config = dict(
    n_layer=15,
    d_model=384,
    n_head=6,
    n_kv_head=6,
    head_dim=64,
    d_mlp=512,
    vocab_size=8192,
    activation='swiglu',
    norm='rmsnorm',
    norm_place='pre',
    norm_eps=1e-05,
    positions='learned+rope',
    rope_base=10000.0,
    rope_fraction=1.0,
    qk_norm=False,
    attn_scale=0.125,
    bias='qkv',
    tie_embeddings=True,
    parallel_block=False,
    init='normal',
    init_std_qkv=0.0211,
    init_std_o=0.00385,
    init_std_up=0.0211,
    init_std_down=0.00333,
    optimizer='soap_variant',
    lr=0.00342,
    beta1=0.95,
    beta2=0.95,
    weight_decay=0.065,
    lr_head=0.00641,
    grad_clip=2.0,
    warmup_steps=200,
    schedule='wsd',
    decay_fraction=0.673,
    decay_shape='linear',
    final_lr_fraction=0.0,
    batch_tokens=131072,
    seq_len=2048,
    doc_mask=True,
    train_tokens=597400000,
    steps=4558,
    dataset='wikipedia_en',
)
Each number is 128 + 32 x the weight over its row's rms, rounded and kept within 0 to 255. Layers, rows and columns count from 0. Numbers have three digits each. The size before them is the row's rms in percent of the matrix's.

# layer 2 attention query, 384x384, rms 0.126, rows 358-383, columns 288-383
097:146142077181130145094119151208100131202132088107114112187084107140107085120176085171131132125127148177164117163137084120155112066183142052135112157180141126138176080229169101103139150098173112160117118105098173076131144072129095082107101107137121070148131084127082133122120114169107157103
100:084198132146094082071133170157134102108162160135154149122104133141170134125106092193094159111080110118141135146120109169089132193136145131145128134172102119145100179142136102101138161098098132156136122081161166117144072086142150118091145147093120209139115161161147121199145107165126110112
105:135109111137134137111136131155084149174217189193125181128191076146184078076161111178129120103140163143139126098115103099132151108102084132143089100159151128087126209092149104098152151063144175118169107105170138126139090045163117119156111177105118099128139145099106122112089109141116129101
105:175164158141075092128192148110137146205162154104150097138150160115121152146201114142082178113117180067088071134141107180153164145114119130133113216044165117130169156159166122145151135122112150115111100149087106068123111135078071147101147137151111090174077124109099156158122120091093168175
101:117190148067127084169115157109116092108160137118134191144110160119128126175090108124121074180153096151129130109131093110175162162100210137130097063110079135155132201164092164189117086117085140110120206105111096131106134158112088152121121085130100151150124118141165155148196110113114133121
108:181138126159155094141162172080165127134151070138130120132112129076120126171119145099174141098143078132109076125129147177135145090064117100062111086109125118144128117136165130106076111109144136168121022117114081094159121129105136173142103167124100117163131160121128060121120173139152144154
103:114151167085092155166108134122106079111147099148148104106110131143159144119056128161107049156127174144152156116094137121198141147092137157103097087100181155140148143139156172144165132128083173146144172180097129152082119141160157097140177114163123169120149180121119163113140087108135093135
106:160114115092138111227087139138119099080179095100154153150157124098113156115081115186079134120073117147129096105181136133168131117092150099126109179136138132166125120133177047134155141182126165147120082118136086065137129115061130125143116131168217176139135128109086144096086108148112132158
107:090134125130125085158153138111111136144130137107101086149113118173101150103102157138161191151089150120099121140097124105105115136169123163207166157151112100103107145154135120130113133106152148080088083112153128074138084140099121138126106092184152199135122212135143141109135085194106157105
101:103102090135163141092103132133111146138123116175196144138128085154110141146135077137108077091079080132103134194188113132141094087171164104119159131123103112141124113121141161091147094170138132128141114108127152130117154161113157153131140158055080165145145160125119116144120160119090184167
097:157196135153144128137115097090102127110181043054158132114151149096126136120115108126105140106182115119108180078093160081150129134188144113112117124193205105144078157150144139163134081129181127104104153110133129098130103132119117119113218178130124139088078129109129155094062108136113111073
111:135097117106131117117083142109135119083151108141122139162105050192131141091131157141104102143089095112104131093105185130118145163110120133101098129114113137127167053173096147115124151166188144206102077105225141110164123100107107100066091109123116078149145148162099120097090147196111113074
107:075072121137163154120140173080141159141111144173163083129139119084101101083125135128159118122122083098163120135088119098198206116187143096202136185143092129102115110105120151072087112150176151089144115110157103155125165086118152117106119138100178135098140137137142130096099162176152136132
105:130128078071159112167099057085112116073110123110141178104146113157169119153118134162146165159167173113148156135108204140152102105190120097170124166138159076103079157153129096088146095108118084134070199139153130129203110098120114156172142151197153102098062126099129149052112116122159134085
106:170141099147093135101146123159102137138095179206136124123169115130202151150069146092130120171108067093193145073169104117168169166155131121176095138197165136146058131089115159129121120113094151177134104118128103120133170095199117094117123087137163161140113089121144152114094124153119079120
107:106159137157115114146116141129138109145109073107219105106116098128129089143150109062105154135126095122154150159094135089125111165120102087119097148185108132133133129132131101148076162136121112111078170124137159084146158135117120173077053113106122101116120169098074157153159189106110134099
101:108109122151136118109126115146078127110129100079130130113148174089133072122161135160180123145160095107141139085065117116133093105182137078103102151182138108139106120144062165146094148072134102222144103086133154088145100182100142142099092106141116119101137136121121116106046136166134105091
109:131083055161113145101132142064157146134127092093109127125131120100123072140130133123194123134145216122097138110145098050144106103122112109111145123130103111140083140173149152110134085141142177147151113102058132168176149122170092176120133143121141120118080125100064055111084161094169106123
107:121119105087163151139102129137082121142165121116119154131093139126125105117147092145085095124115136127143127126116115164132118125059187137096103123115166073119114102138125107138113102130141185123164104141156109110152197105154117119137130131118083087191169143125137131110091136120105178199
108:187114084059140130200147123123066111112098143123147078094140121134150125082172108126111173164122167194124138132152134156138151141136097082112133108094064108139147093130138122116108093150161136168123132112127156171128163118128112157120109139110115096161115146115085142150207146165156162196
103:091103113197077180171154134104169111068120140166114115165094111128039068175131094163157141126114097132108122134088097120136096094105111070157091125099178096190145092150047133129106086144052122132175088117145078063096097147151137120164119090138106192135147113152097094153123055116162224150
105:186175176153140143101128159148141103166136109145158120126093126121079122135103143133193140126168103112110142152132150122101159155132171053151166122130084097187104145116098113157124132157146161204126101075124106105168165088130119172097128142162154164112136094121151144104157121097210116155
107:130143165174208140100131114165114106135065156109115054121135186064174101117128186139154136097144154036166106078155135134116148138094126119144110101147135112156112119108172043124125132099122152180085141134120170048194144131130095105113157096154125171140056139149141143146132102150118135150
104:095173106142159095117174166145141126130094166152104089162158091087144060105138186106106098113115119142138083152098164150141169148089117090122126098116105154106116143157136117116155110202149144164068091146129074137121129165129120138123121138150148093124079150133103101105162104095118116109
105:061167144118156114100116149135085129162071198056117047117083169140128111074151145123165095130111164126196138079179100161118113116128147153204188135136119103058169143119147141146138115127100100099138131154092116161080086119158124225120148139135099043121188134090154147148130140082143104119
104:099150151110157097133157175118165126157137171085133127171144133109174139083181144136092174049150072074186137141108198135163182061111105165127118115179137122117168087146113147099101122094101164119160100131178142127161089099156141100051082127172159120126155134153104083095116170160112127105